Weights of a small GPT-style language model, trained from scratch on English Wikipedia.
Size: width 224, 7 heads of 32, MLP 896 SwiGLU, vocabulary 512.
Architecture: RMSNorm after each block, learned and rotary positions, no biases in attention or MLP, untied embeddings, normalized queries and keys.
Each number is 128 + 32 x the weight over its row's rms, rounded and kept within 0 to 255. Layers, rows and columns count from 0. Numbers have three digits each. The size before them is the row's rms in percent of the matrix's.

# gate: layer 6 MLP gate, 896x224, rms 0.185, rows 93-167, columns 0-55
# up: layer 6 MLP up, 896x224, rms 0.196, rows 93-167, columns 0-55
# down: layer 6 MLP down (transposed), 896x224, rms 0.0892, rows 93-167, columns 0-55
gate93 102:142058164185058130125103168133119146078201123140107119134138160125149150147068176141167133135155119130159136105169122177124131129152105105134152107164098074100074146121
up93 108:123153149094134172166109080056152168131120120088122070151128076160082152162142092110139141157113175152142164190159118141146164136191131196184125143173149120161109112149
down93 100:161153255138111129117123136098165131092140107129139172175104132147096202093140103121120193103080127167095191166080156141131112088115131073098134132106145111116152103158
gate94 099:141148071138129178122106161044123173114214183122085171083102076164126123160137161136169119142123076146115137095121071113104104118165169131186143152156154119092111144094
up94 100:130088158127107095101127182186126097103088092161084123099103107097163136092180088159112145092102109155062108140101125111147086085149202110131120114111090149179131131085
down94 096:118153094118197159151115106181150110099113142157082080135115131155156121117121215101104102172143153077131208114161115168140183124120099235178123114166128153138099136075
gate95 111:115154109194099135095169145119107159107175106180160119116158090107125137132153077126088128130090123112081114145145110176133119091140128120111147154117152122111122156145
up95 110:170088131181086110111148105129112104119126123164132218122089072142179136083077158157101054087133095183129156129100123123164113131100135076172136135143143201133113114071
down95 103:103097135168144061104096129170114173146094135071138121148142172158131130103135146079133150094200131143121143155111151022170093132162152099110102108143134201215175105120
gate96 100:150158113133103143096152117116176094143138151126112134150184125151145119112133111178081074089163061127067177137143115146143098173139182105154093119074132139108194102147
up96 100:167099131116084077190107128100160085128048084137134137176123103133129094083157152154073148087108127093168150174122098074137134136096092154121063144105157136139166111134
down96 101:086136168133143120121156087102124147174139049135156076092110121161120174120134137126163118178143212147119169117096137075129124107157135097088142149159119140101068149103
gate97 103:141152094087206149094093134084111098078125138102129154091119094122179147191108110136062126128101160089106149142136170121102136095140130139136083119135138134100131088104
up97 108:120140184094166137150121147057147116064147038085153104102112115167138155186120096131068088168133160124130127126146159081146123093102115131134129131106145089095157133180
down97 101:134146153133134195064143178105146159123177090119160146122061122113192125144147145087098079130112127072136111174096135076152075113128079088062068162112188135165098098112
gate98 097:128112136120147136186072107122110122116133150130147168119104142129157073116183114127110099136112123100143131082095199116130108099136129172113114053111106124085086157077
up98 099:159147149119085130089114140148146089089075153140165127109086115095105112158147133129128096166130111106076089100161072100117156077058100153056098171085135150140118150088
down98 101:131117112140166208164168139125135147163124101144163134123072131128131102131096092146162178141163099098127073106152143126103130110070191102093215079131118087078128150123
gate99 100:141120072142070119092104121121086136081138129133118127164176123143160130117131122096080095109132166142109055123084169146152169106113156088151122148181092144143143134173
up99 098:102141089100118151129105125079054130132157110138147117100098094168135178086151131088197158137113158141112117134121085164212075145138158117151170060119154135133127082090
down99 098:149131098152172083088102127114137116181127198085111110115184147067083143105122147155104126115109188146122138109220167103120115119106095059155103183201116073124153158099
gate100 101:120095161141104121094088082166123137130178102100059148124154137092130130164151118148159134139048118157093137074144124151148180114092135123113108156101118117161190155134
up100 100:194112138123083121149108116183057140098097125096136118146135126084134107142089144149129109187159168173101137069167151202141113119118131091145113123145144126088161103162
down100 100:132087118178148147143149090144124077149133177094099077169094122092133113145048146080138119112083135134106177144166165082096166103114123114037142117171151090186147117141
gate101 099:080169161147159140181071198135075112138110154029142124137122132151161135108130124127095145137148126155200150122167202088157140149170120150122117149142120100095124116080
up101 098:144149146125087096146131127152163157122142203156119108090115096110155089076169150053076153186130116151124083112149145114182082073123166093106089154151151162128142123117
down101 096:214078159196088145110139080086161133115116135158148179180102126156102132124123175135083099133163149101125086134057091137156143151089138158095115141102119087128144170140
gate102 094:162137177114112136124122123147121070097140126176148156077141134076152156153184114140081099113090111108159146168173130157108117073153174091200040080122144114071145143134
up102 090:158066101095171089137109122114130104112056127103098130098086203051191160120080083125105148183080093166153102073139146121098088095162071138120126112167122114078156131099
down102 096:158172055164135106169144139148132092144115083095138082137142127072128135168129061086157166118133145129130155133109095076152139113153126115055150097173159203142154123104
gate103 104:152098064028074103143107168170160132106117151171123133110115164092169066152122098132122137117143106118196129095063142130166104146149154162119102106176071117086135147161
up103 105:135079114125154100155128133146133075143100121092126121122123113152097199197123172150135149118121089163157174162125152113102097152065165137163129122143150183120154122107
down103 105:141089185116088118132113129101148148104120137163096150132125140157074167098186107160147164155199242128114136135135138160106150079082096159178085171143090076136111117120
gate104 097:178106126116161137137200104143118114118100156087119164119074119135102150090107139146109174118065111123122071110157131134152156076069170163141081133030109118152180106129
up104 094:138077136113108105130158123096112067104161117101084117165147170103129112108161149158118064171107076177191128119107097152179133101116126163146121178108175115116118050160
down104 095:116205160190040145128148151154116135130121120156149105130067112120146139122134137067131147103154125176113135125127140116096159114113144168131146154111119146121123140147
gate105 104:124158148119127145070129120087136126123152130176119129106124140174127092138105135112120105082125147126116106165089113116117184092179203131128053067104084146102074076092
up105 101:123157119124105188234142140099130161091075089106130112120137079068114187168166163077107127099189113121118069121101131104144062091094089123116189179107122124090219166138
down105 101:210123090159122133100064071205125141065096110116125111102096083092157137037157146109152128107105169105109133162132123074122104186080111088108152086112161088123122124178
gate106 101:145138137104100162125085122158142139129208126120139118082152143131172110107169133126113156167096107149155166119096103145160073116078135112147096092064167151157150088184
up106 095:109162142080175137135121138137116125127137081118129153131095070178133180091108144116125149088130106114138222153147132169099079106158172065118144145121102049114166127165
down106 099:134138095118090121129049095088113122098156147162108154112122178162186143161178139138159117133089080159172121107155133120136091163117095180086114138112129077110174181098
gate107 095:060061193150117166139163152082145103147121098111146144159203105150134123140141126082132098080096171139158105144069131122160130064128109143144103147157130123177163113136
up107 096:097111168058111108108128126172139104158172143171158192083127117154117075099188132102122139138148169134132135131120145122182129127123165168157104121110191153133166151106
down107 099:125141133116086065100103106114127128120176147162100091051117123148082089128109104116122109105169088143128140125173086092086107163153135120060115145113176112118086167116
gate108 103:112170187078203096144130079159131128117103170117180130079126116137171103087113164120141118079142168142139076166110195183111174167138082131120127091159105136146120116080
up108 104:091127126096121098121095170178099151111115158147148067146120136156179169097140099107126100161132129138099157128149142124149177080120096129118134082182135076135107074093
down108 101:107095166114104119121117060125162126063149151118144141138116134157098164142145131120098172169142144114141177126100086081145151097103122126132181154163093093078120091046
gate109 097:140080125123126142125098139104133132120095161190120131140065151146157138104123173163135062191108167135151119088118164173099164145105081134145194148121141120113115079100
up109 098:209116157147129178127131136065140162146179136112109117106179143161140107115078092118111100094076094072131155133107174178202122161151173137125141096114079169115109190149
down109 100:143127138136112044104144062106173182062159164131126103105124093129143070074192160102150148140104121143070148121192153118200143110064127131115128132057150152139132160119
gate110 100:182144111200102121122106131135144163119122103163144134073165098134163100114120087071194066156126148097211103107121116128130136122119094104095095126134105168143182151101
up110 100:176166135092079146126170058168103147111099125068138140160151145150162118140139149208115159102157122145153175147082119162112161100101156124152125147112117090083154141142
down110 098:168101092134082132188139098143172150116087152153100135165130111082106132141169160143157144158193091110116074116159104111146155148127104175124088071137156125110099073129
gate111 099:125120139131183166131138120123153120100101136136081156075078131074109095153099103142190122109129093086113135129132157166070110172129119088160134141123094133080068123143
up111 094:172128151076127157149097152080148143127097118129113182076149102151182138109089141189055155130140162139054098136134105086109116145138160129163139181071128149158133146164
down111 102:159132147142114222122094129139176113101218141087107107105105148110154150203142113103154120137153131118189167103140069169102197095158119126131099094125085101098113142141
gate112 100:113096121079236138136171121090123160128144141107137132108126177129169099078147113138087124137097149130148145066139112104143177143146098150109170103056147104120135148086
up112 101:098062131127127142195097126085102101114144129189151100113151176149190142135062137197160032205165126128082106148080089127113133170115169177137152107164157148105117105123
down112 102:112080144180122139114101162100116145103101165138106107077182157219053116132162151111132148161175186104183085129113122138072129155160140103128069148136151085167148155115
gate113 101:167124077111088118086038083159119115152127172183165170113101127113115144092141122188150102083130133137119146093138096184180135156084115121140135131093115121126135140157
up113 091:061097112164090074139189145086179105150176112158146076139166089173149070158032153113102099103152140089104123163094134133115118184069075122129146143158113176096129189138
down113 099:065146167162167143155165110162112106142155193103092138084134092093131120107140202116113078203076072017189114161118088103174086113098139152104091183125206167147197114119
gate114 101:113160118104131161206103114163119148134153163104105098112120138141124095089137116143070197157118157132132082108154106126158149130171113114181120078179154114145122123188
up114 099:132165102060106200164146159172151145106099145086193099202139102119075138089116164098123155129158146155101090058156118159162142135156144095131159141131126113104122180131
down114 104:176113146112101137149134103083187193132165152138127135131139115145122094143135082189188093118066116130108160110093118119131144036130099142186033153122079110083076091143
gate115 102:138179137148141103178125092157116136140111133078059093081132142149153115105082124151086132115040142125179120144065123134140135115069086184128107170139118132130136099104
up115 110:149103127107132128092059103085121128117141137173214140097110110138157103100092119127134077076099154170137073134130088133116107136171142097125156066078076119165151130171
down115 107:172131104138092148142158149180111140135195117128159127113129103121131070102160148138111134128101162075099118112129115167119161161166084123128118134125079061164167100121
gate116 102:144120146088105117104167160130109128148090167133184136154132139123142149149137118125088104160126153106129104091082074098125140109108158069112163104129101118141135092087
up116 102:090127097104141126112101106157113096131072174122182136147160081151129123110138186169130155136133134121068164113126161140117143164108145129073139099122123099181088125129
down116 103:090104134150101131050172148157143114124142088160150163075091111153109094113153175107129113216112122116020157121124103151095156120124138136141130115117126113161079069092
gate117 099:101095111182091104115049187152139119120144166158099121148083187067124038127150117074135049145157114165117096107118076126100116127144139114122140170091178098113147141052
up117 096:136089118130112153149154152142163103048124148122079109114129123149113088140090199154211115059128172169132128102083164086111076149077116096120139091176124101140145140109
down117 098:136143076102126107236080168119093116101136093139109109096145129108159057097126075103063054133169095108142138120127142094079099115119147152136058133212173078139156130136
gate118 106:102131149075119109176106109090182142099165112131150103161161122084116122167140143104111131070130155080084155073149073184098147131126168105090138129123110156121061186145
up118 103:127132148106113159178179102136151218165137078123165119119191086132100121139152098130103186131126146135108087121131124166083137154142137151138118115180130132090090134149
down118 099:131118135165132115106142160141052164156147138172126143171111098108156133179125168084152173121104116161169151145121176137122124171110109144086121105152050105106108132137
gate119 100:129148138158135125094133138122151122169174134103129138082149102135189112103124113140201152117190099160111100161168166142159160119109161133118095112174153160147153090106
up119 100:174165129128111149117111137155114090108154120129109118085119103139135155187153132112178164137185153078113080095091178103138130148120113101121140106146110093058124143146
down119 102:095131123091116136128146103092113097125166124123086135117105133119152134102056071041126116198134125127080069193143153099121182188109180150145107199174080154145155112102
gate120 098:140199149116147144148113060140137108136141124119155130095143109176189149161105067093142119086104078100094142114154138114168187190178122134082131146117112070107089111159
up120 093:114096152126138139111155136114195125111132093144171134106127083183173122135121140152108145154127131115113166139149142129093168163161127142111176168132131100161091150123
down120 096:130111110107152103165105145125105170104121143121147106148139192158116131113124121149164135197081116129115133097127077101151148148115117106112137115158130108113071165168
gate121 098:132162121108100155182121097085104157159129127114120164180081131167101137137168076121126134092158120113111108115121130102097150156157119177122105164131136112131090094084
up121 103:132092070107163091145180185155073098129149174153171127190104167101108135103118098094100161080158150083140113110143164117182138149155122155145168128122146157111116129111
down121 100:160139183156096090119149114088123119141164151082125112108105103131097107098132121141139150061134151115151093117079125089173116071114159137154104162160098107125138071091
gate122 101:171107155164145101068178114113093088142198127142133134134191138111142126087127084164116158141183109083125201150167161128130113192220085138107124119080128120155130118132
up122 101:185134127155112143138092091075148151142111131179125137109116089143134169110145154137139142134125131180124136146131154108127111114125150152139187156124117023134162156145
down122 104:127167124108152113130140141140123187107116151133145070095155114159135112128080173159133095139113130147131142116093098016104136124144124164131076126138141153134091116149
gate123 103:120157106048133173098135122168123127090133100087179094109136148056134135178125174082114165158097142167109124060108189093161118139105166152138183162143107136082076191102
up123 099:125156155170163108144072174188085150155143108117134128099178089141135107137183162150192085095156162075109082143181108112147119128108112176099081171072150135148156125151
down123 098:106121114145092148122132132136171127120026079113130188089181135168164085130107105156095158108178076172148092100195188099103134083168145098124099087101089171171072084104
gate124 104:126098123141130119069122176145140129125146102089098073105130102184112135183135188091102128078149181161102139136128104120176084079113181112161120147162114125165126141154
up124 099:182121158197130105150133153113123116169164118027113089093118153143167137098148136132178088115129131143140122111127107140084155087090178099082093169071160049099102154164
down124 101:149088102182113099121136159153146156191109144113157087180133067154172130137109189118108168176109144090118135138145126101067105100117145121177092160059112083100069092144
gate125 100:135105142106195156154082084155144131126161164166125194084141046171179208153119140157132128148115144124138183112137149141175106167149101136128142098090097134136166116114
up125 100:136124121132141137129180084166115174095102118076162134085161056178121135143158137123119087159074099215167125101104143164148070075127113125092181146097104092101109105154
down125 101:130092139125098159108075142090107131160144168144139174157129142112115132138168108175142101123129147074207177140069137057133173142128127063097116140073121058144116143107
gate126 101:045126146099141115156150138071102067141130069092132132125125087124147179146156141145128157128114078147131133102105132150140156156155132091141161098131117157132113161119
up126 098:137121150152101156176142160140154109094115075165106179128141184119111122133005096097136117114103127143109132132104149176131103116095097120108119161149114156172170123102
down126 095:173142143161180150148119222162123146139136111158126121146112083102195094109135187163146079177140133150142167101096147096084101086106128152126092120102127115165160157088
gate127 100:151107117149133081142150087106152112110196144154094172092144170136138114080133117176151089092081083077138175100155105112123137163123122148154112193102141158074124124065
up127 103:098083112089096177068168115104191057167105145101109156083076142132146149177167095137145145143145125185169110117158110098132109182146146148123114145143111098103169148115
down127 099:114115114150129155153101121092148116054162156136102130135171130205112111046155112140175135122104118164140151092142046115167162132116115134123068129173150099089099133119
gate128 099:109164150127130184070154093177114117167152053135159121220193134131132179130083048154050100179119109088162143112105131141117136114126178130118136099132090085059112162086
up128 108:184115108158135155132100147143134113129089101109134091028085153159100127130076116201157171106124117109233154158060137106095108128144194131106163155199127131134093078135
down128 102:077106128169090153132093192127117121152090065109127100116139179167189116121120091121118078146168102123120155115130102165123116175086129171125096145160139125087143112089
gate129 106:120075160061152142109112122112134142192139209100153096096133117129127123155127105135109121171186179147150077104124135158101126133138181117160148059108119128109129132105
up129 104:124171138138140104074123093102107115099130105174133087111152142162155137123125163133172119090115192148115134103132183099130141179136089093171064118118133165148069123084
down129 096:091117194107153164127162187174119103069142152095100102157122127100157131121146115131167132135141140148122140069121139135075101183141093060116077136182141170103086106140
gate130 100:143198123168151128133119093076155108130095140128092173197148096127092143119156131167160151133106112187129105176069107143096185172106136093074105102110111123208136170113
up130 100:188131162085140141126152117135121159094158153082205150125141082106113146112158110096175148158104138143104146132122155204081161175131161158132136098117132164163108145147
down130 099:099131128103148135093140072049122078102151126135129157131207111140062110150183123090113220075070128091126145128100129066110177107082113056115108095148117198124163094162
gate131 098:096143122113094110077191137123101150085135111150164120133098116103126187147126077146115144119093127161101132095175151145151090168138182105092133099086129140109181115084
up131 096:161090161107108116160069233096085149116149121093133141129112096130157120143167099140134150095141109163096165068152074173172126091114113181183151083097045161148149122137
down131 096:126145093086106085125095045042162136163133161098136112147080064092134150211179124102076101093149104099144128142151172142121100150078107113159135134151082154234108121118
gate132 099:118163102139120139171130118128117157154142132160106111140163096095104093098140127130156124113111090047094135069113112139080144121193181108093146183147052140157088080117
up132 107:094106139161108189091180130111160168187108167075108121090085174177136127074072147182154157177119137142078122174159155121088137091075126115098087153098088073106115030109
down132 108:104147165100186172131121141156141101112167134137064104095134156151040113100119139093215071142152090146123127162146168141101122130141132109110095146126125096132181100077
gate133 102:145143166223128137130130172139115091082089141135149140147164111158129157101127133123122147065066109166151153148137129170212136126149140126117116118126156102130114167113
up133 107:084107133177116116180146151178117119103128095130107197145151165166070070115128100165147153164109145155112089100107172084104144154102118133164149166139164084144109195099
down133 108:173182129138117098161102127112091123175145088089170054079126118112193128140068136170136150105128095113167159125087150102144134061085132152190079094143152122154111170149
gate134 096:103121174123161112106129091165109167101096149127142046185169110151154089114163128127118111150115173145070127139187114204124096152107152126176137140112126119095147099115
up134 099:153169148150103154093119087111123145117141076113103105119102142116154063066066104137116128132147084144130130090083132108078133134113094152142168168131077129122109107094
down134 096:139123150170103143147119100120131123124096119123095092177110157091117172113118137180079145149120084123127068138152050135126054147090142069107098141152158144178175101136
gate135 101:139149162156076127135152125123181114167165166159124122182178146135121114167132086151093098175123088149070113110103127113125132174099171131162138119153123068067147097133
up135 099:185098126103166150161071189062217125158150116103072086130164131089128118165157177162138179135213150099093137182123113155144155101160112130124116117095152152146104193136
down135 097:146193159102172098096102125167078139143126142089105119140122127149102133087100137152113135148142126124121068138130165121156132183141152117081153081124091079065123129094
gate136 101:089113090160064120096117122114131068128092177104183087135107085143170168096125124085115142135037168089122156157089140137099147090171119101082094171152185098128115136057
up136 101:100136163149087100121088111129119140210118052111127098155042137094141169092090121171081169132161170165151113128140082174136184122099112124098209090110153154141137163189
down136 104:143108087118077120063108114161136114098147117109163109084126092132145141106084153118123159180173165115127123209124153193155120081096133151166107179116185160146144147128
gate137 103:158175102100091084086100138182137171178124165090120113126122125115118127046119122148111122136148138116190126178197163168101128120050156131168082122080071166116123145068
up137 097:118137093177118159121154183053112136127073134155085065134092120121119155131144160118106059066080154107089095184149126165151106110118139154084118149107178121112058095158
down137 103:098147060088077178125139128141103133115135202167112132113124137160074103152126149189159201136100181125110123112082114188180152096173107162132181154111108180164106124101
gate138 098:179119148074154098104142139147117102114136162116216111076175126099156200156188146071083119092131122137126199135139124091128126114165073099176137132101158115112099142081
up138 100:133144172085165134194166142148140112121141121182101151163114134197112160128109118177137128146159121075107133119119119049087088093150126154175142076164142125132097144100
down138 100:087096109126103139148145072150056163137051061116077141174086142162127124114068083126139086167096097154092113171176192151119076157120135148086136110170123115144160108114
gate139 092:163099084122123108109132090198127139087157134130132134164114143101164156162144130099118096154164143142149098122152133134081143131187100108137181149102166137103170153147
up139 094:184114065173089170130128125092126121188189157110122145098122155176118133102145090127154101113144069182143121109181221088083094098139145118164179132112084132131159138129
down139 095:139136117142149093116123095153112092071097092069159127109139114134100126071127132020092124130156130093170117131115160100100110183108090122082141143126109088158127152126
gate140 101:093179121148125103132141100120090131126164111132046073157151144079149137129128125178104095104140165110197173114102109098091130147154064196196139193152136096197130080037
up140 098:155188137131146130146123110128112072148138168171147032176188122065080142128128172107120149112107086101143150115144063121101143120159140080109112123126106115121169151085
down140 099:173172205077131126118123144154112124073095112099122161149152113165117141125103141115122086155148113101132126134083129128116184142120099116161159150159049127084128097188
gate141 101:138111108160096144159083157102106177135105164070164125192132077152171143138133171124141184175096121089087148096078128164105112142112145153105123115130134123125094097092
up141 104:159136133126106111161086124119158103091196138141088104112128089109156073137120095090117193152121155108180130138095161156116129123138158082133154135104078155109131078141
down141 101:161141103097149120107106136076101109083133111083076166162139142100081120174179110136124105131090145190131095101119156141134162102142108094121143095141220140142137137085
gate142 096:147095099111176138180134096158150137167136049147143136207186155086155154121093131114108140130118165121164171113088133159125157155133132096137110126122112113175136116116
up142 100:139170189139125081162152092189107135142087184111144136135116074148061154135100148142176151060120189150133103168136116131121132183110073093144132148030104125098071152095
down142 104:109130120175146094124111086084127147134119086188150175133104120127116143076141115129111066126121085113104124115168118101154123143124087111078082205142118128121142114125
gate143 102:101146143127153176092142178117130094166187102077166082117085101117125170117169130104118135129083128112111147138135137004153140119109194121177111155120134148148116113145
up143 100:121106174131177124136107108110134147142180054223113147155117127137081120128165107051105151152121130118065182107157135092123126116177133125160096120094155115112120142114
down143 102:122102067178152139068132148135156098163086170170118126159146165114162168118101141106130090163092137117137115140122093102152123131092170095157130128135101087148154137123
gate144 101:130127117144164191135162159141172111159174160199169144057135109115132154100130148088095149108206156120125123158154147126159137140097091076111134062149153140125103131209
up144 099:163112072131139039086122081140129150188200116112131144144143131098119106072097102090150108075102164078164107161126152135116078197087102104199118173137206118132178143106
down144 100:136074158097104072098170115157139158161077070014133108147145082124135104140128159155092097160136139149120104104158132181167198098174139091137177098130067122115115112176
gate145 098:133142155117184096145093121168100107136109199149128172175144172153114100150153084106090133121107119139121077161079166091172168220153101138116195116139102143159090129069
up145 102:148202153095178074158136101102152145157165197103148141094115095124104092116133111136114138137150125135138130156127144113149048116119104209157167128197136146105153056086
down145 100:136124112076109063122177147167170154180138148107140145166115194092137116100141100112085114187130115120123156126124134148130127117101167150012168115113130089126144122147
gate146 100:118148178161126143139133153139187181105202139147143113165119089132148117110116063126138116174174165068047118141140155167119148164131102138153150100127150135110079162106
up146 099:128115144181118077137105170137062132152122129120123128111098170148126089137079145105163128112118125093144119118086157129090150145119146143128130146144167135170089104133
down146 096:135106127114173143142164159091087105119105107135153093098128159108114142216128159104129101174117119080042099166120139119225149077114094140085199113104189115134182074156
gate147 099:125132139076139098108087123131090102084162177115135201146131052124100164090124179102088090090027122138184108125136122127156124177153129102130131158118155168162123154172
up147 096:152180126113074088086129140139138113143058080132097125091125125122115122134218098107118054140162138157145200124130080111113083093124140139045147101133154145074100156117
down147 098:103129133080136161136092108075145121143161137084137147123070138136137203107098098121184150113064171091156177164120148125121194149144102115217128135172126096146183165085
gate148 094:069147174152095099128139151142112181136150133155110122142113127101111052133095167150157148103146109161135169164149106140149128108124121096136138139145122108140188084182
up148 097:125169194148150106182139160132101092136132130046116075053123142119090193110094105092156178137139120097108111140109145133123130085140104129073087123112139101154096138112
down148 103:148135099134178114118200137123125079117059056113102091115158201100145128191141140085113075094137159117141146088194088125084111143182164130093144082090150112106063135152
gate149 098:137155145089131070106154168161120138046156128196177165073168174177116141153140036112112151143123082100079197111152136137119133126155150122071176178156110067120127183148
up149 098:094134132165152103137123165126155113141155089204150127074083149116128123086159119209158126127161116196114124126158093101063124151099145156139121097123129151090104105138
down149 102:136136143122074156122097121112140111123105099092095157145099173079145090117051147112089124083104101115199059062114130163124089078126128202089121166120087083069175139123
gate150 100:066125120157145141098164107160132098174147115133142123146108125169122076093132155109110119149068154160100119128105163159117164067104116117132089138141140123134093161139
up150 100:152167121149131167094185132127112118162153118174157116059114086090157184105138117102101065144099121142101089130142116137164155089118181085129143139138119075118112137106
down150 097:112184094075176123102127108166143102083191091100143181131142146099164134179127139090151156094104120123020143162094101173123138118113128136126127136141125094185138096070
gate151 105:122188139138150175122118095134163161180096132105179110136111114129135130118160120165101178119101090174115184133136101152172164128124103129149133143113092179141177127120
up151 105:088123160123131143068158127118144141121129085167115114165203106139147135080144087101134086103072094143141215122128069139158101108090140103163116109137087101133146133154
down151 107:112164128155147159185092169157135105146099155143136129166125109155145086118070159168069138170097164094068141152063188128189112160181147106072134134150174148091204169144
gate152 096:116200132133130102136121140115133112116104143131116108151142106172226150140144137110100115190139130112076136060098122111084097116155137097105111102077054077160038171147
up152 092:134146173164118080123141107163080171162064098152157058182056131067121072111155144086147166105110148085124096128180185056175117099102140110058160089110147094091098096095
down152 095:101107156210153124109106144230091197148151118121089110107107104086116101109086127131171214094128111088125093145169156128145096102070131102109136155108201124129116107116
gate153 103:117198122091149161148129081118104053133091194129142145135088086112116060112115096067119173167093112072178137122109120115117126114114097091097143110151089118150098110101
up153 107:136107117093179171139111107131148188102146143100112168134112086162101102137110149044112130161128091185157096164150190061147150106111099113101150140114195125165137087088
down153 107:112173126118116123124154112107149143189101138175141139132145104177100105095125167104124127144163162091134106122130094092119137106125128151127137109143168135081176071107
gate154 102:109138153135115113157101110161123172152159119079096169118109120122143078079130112096146203103114099165078093113125133077085114142119141171175102126106099133161125108148
up154 105:061046148101145117131125128142134129110141153183190170109120105086158132159114141094164124165125112169059162109113070177137087205109109147144116156123161149102169122158
down154 104:146136111119085121151097168164142221146074060104131082090178111162132167092109102165132065158129097072066147143175212139111041112117143141160129109081095110098062110103
gate155 105:094141112149098151108119111108099165168131138156159105132081152125090108119083074049198127090113136097143139111120117106144119050091135177145120110173210111088126163162
up155 101:130131161105115133140136128146130203145094080089163130144128139056111153148165108129106126134106174108138160105082075109041108144162187150157142089185142105068146157101
down155 100:155114096136113108135088133101113150148119093106126120104150128105076113166127106095129129143119148119150102140115129147121160094097067111100073039093189118081135184108
gate156 096:083167065129071128086189115109084175146104108091145156117123117136132087109094149146193152141125110113153112119138147064123107113133102087158076177107123150154153158163
up156 099:147111163146142181069087114145145136081155174111061132100171076113149109124124161113127149089170110113108085168176073130075151113089154147217148096109088107146148123139
down156 095:125151177192076084113121142092150093127070109073115144094148146150113105103091141140129135107163140192082123105068106108166103129099127163096085118172129071208156122183
gate157 097:089082112117075066151131153128166125142130138131090100143165117111176192158139179154156114108110154072127102121134162086104133142118175130170144161168160104081099135152
up157 092:205162185110144133165138138137046044129138102137170169120144109140125107129185146081153137154139159140097120131145109120150146155173147163136127137128167089075189127134
down157 093:142124123146110119115125179121142131087161166158156158113152162183128102097176135169113169087166125098064140156164141066167123149147127146126133098104162110125106086107
gate158 101:144155098108130149107103083156173136140081124127118134104047053151133175186113175157114178120160128177092147142139107183123098170089123121088128169152134174112112136182
up158 095:146138082133140121153125189120162125167119180109072074096122084137131130136097135146152078117097149172161140129118110143150062198111141185154116090155155162127116167143
down158 098:123168155034065211087115127181108095130107175152122100119095124143085175146122206159109095148174114084125150118094117146153148076097108151131131133144080193108089107186
gate159 095:078114095148107079124129187156094148075187124120112168109104060117166197128166095129125111120080158114131151124134184111109137101126189128125203110098162120124160078101
up159 099:134102128151146105146136087144111138081116149118124081107111128122148164202125114150079081097090163146130111063137128244102101176126140130055126141154106085188179140120
down159 098:170146163175146102128154097166156161122086125146162103149124118166095164163120077092038142148151134137128163120137155128088110131077120056136105181165171140109141194082
gate160 094:140106187127140108132152133152078158123139114114104097189133084146197128129104114132087074164136220110125140115102161099155115158093082134089070096139145076086150111124
up160 093:083159149125034163128110198077176100105119081146131129159129122155131140117137117054169076112153117085101123081094089153076059132168114086167100105104168127101160109096
down160 097:089135107093149102157077080102191138140154127094123124111137117075148118151177130214117149129123110130168099101108117125097187136147144111150128141120144100165141190126
gate161 105:099117145050087061162114097168146148091209141160118106166084112107114178122145142149082143187104129149126133068132078082107144110154123076132131176109178120125081140174
up161 103:161144103144108077242124117185164133142103147143117113167165124103127146123139171134131174159128146128070154101085143146133178148193158154184157077124161103166145152141
down161 105:124146091151107185158159162129119094154125147102110115106154104114156101104115159083122060131134082133124125081131113087150131130134127068142102140116132071084148119154
gate162 099:174111132147151100114133129148161153131094118120136173111149168156101119122152154137117096140191150104123148115123170070122098134089120144105090083130149103157076100143
up162 097:157164100125162141100117132135107135084101113106116182153152120165165160094163150100147104122111140137072068135079164121113179124125135059091146167087069091144107149139
down162 095:145095143107040111144082116174148075115144201144173101134103147132113118125154095124126161099155174186127109106171182156113105152091161115121124112183162102153142185126
gate163 098:186180119179097060134114129149107104083144121127114133160075072150128053116152156158161129125144152172150127147185181154151111132111127099126149141065150082107108138108
up163 102:132154164159139141124216117045153125157134107156141171162152155127094215121143156162133108071143151161133180157174148138038130127166137109183109093087159135095145132128
down163 097:146168153085119149171116112056099144104109103153123164075094149114162127182073094180159085100139122091110110160114132101177107119126173102087152090100120146121134114150
gate164 102:137098049124118171158111112122098080076125152118123140116159089168144157148109133112114085088087149087126136113091152139085092110127136122088137149142111175124159146152
up164 102:114157165139156112157181078079118096137107106139118114142089138142093120088122125054145123104109055130113103141185107177196139084181130140108164119068113091153168145162
down164 101:188129097155101107108149127118117090148104155179168096178176117108150147108083147146095165077183150175145110121084091167099181118135130113112137041137114142165116119127
gate165 095:082129156080091122158096125148123074117151138128117096067080159150109160082149155090124083047110160145122136156155121162138110113122096083117154089115166158147095090103
up165 094:136119180114156150116091184066066151154162131124137195100124092112102151149100090137071114145098133069121070132139120125127143112011158121133141185157136128123141089102
down165 093:100103130166131155181122055147129146105106092073145130120150128168077071155159173145082130171130109098131134162141134131143092133147050070117087137122146151118040174094
gate166 099:121123112100086136174122144120104112160114120123135090130176122129139094121134050133158133132133151103139127105104092090163127135074172092108075141141087052097105154120
up166 099:163156090124098172127114165140082123144066173142089070176133101140134157133104089151137173166155132123120160113094104092142123119098204120112120138119136100144088180132
down166 098:150130158147137141133099093079090133155136110122140077127185153130072123052127118070185064134086109175137220185171114090132130084121136158194112102079097108142150111110
gate167 100:090143163189119092138153130152152153112145153122120112071149084133145125124171114132162095102171112116061111139105181085112151178146177124132159171133110083057076190179
up167 101:108155114128098102155122145110145112104152145118134159149058136055159117154109116102130205187136106129146107122099146079078134133067149182105150116176174111170103167131
down167 099:129122185125114166093153147140139159080114153075127138110130086142082113133133129128142148116186172110112138142098136118138225152123160180065072147093137102145115142197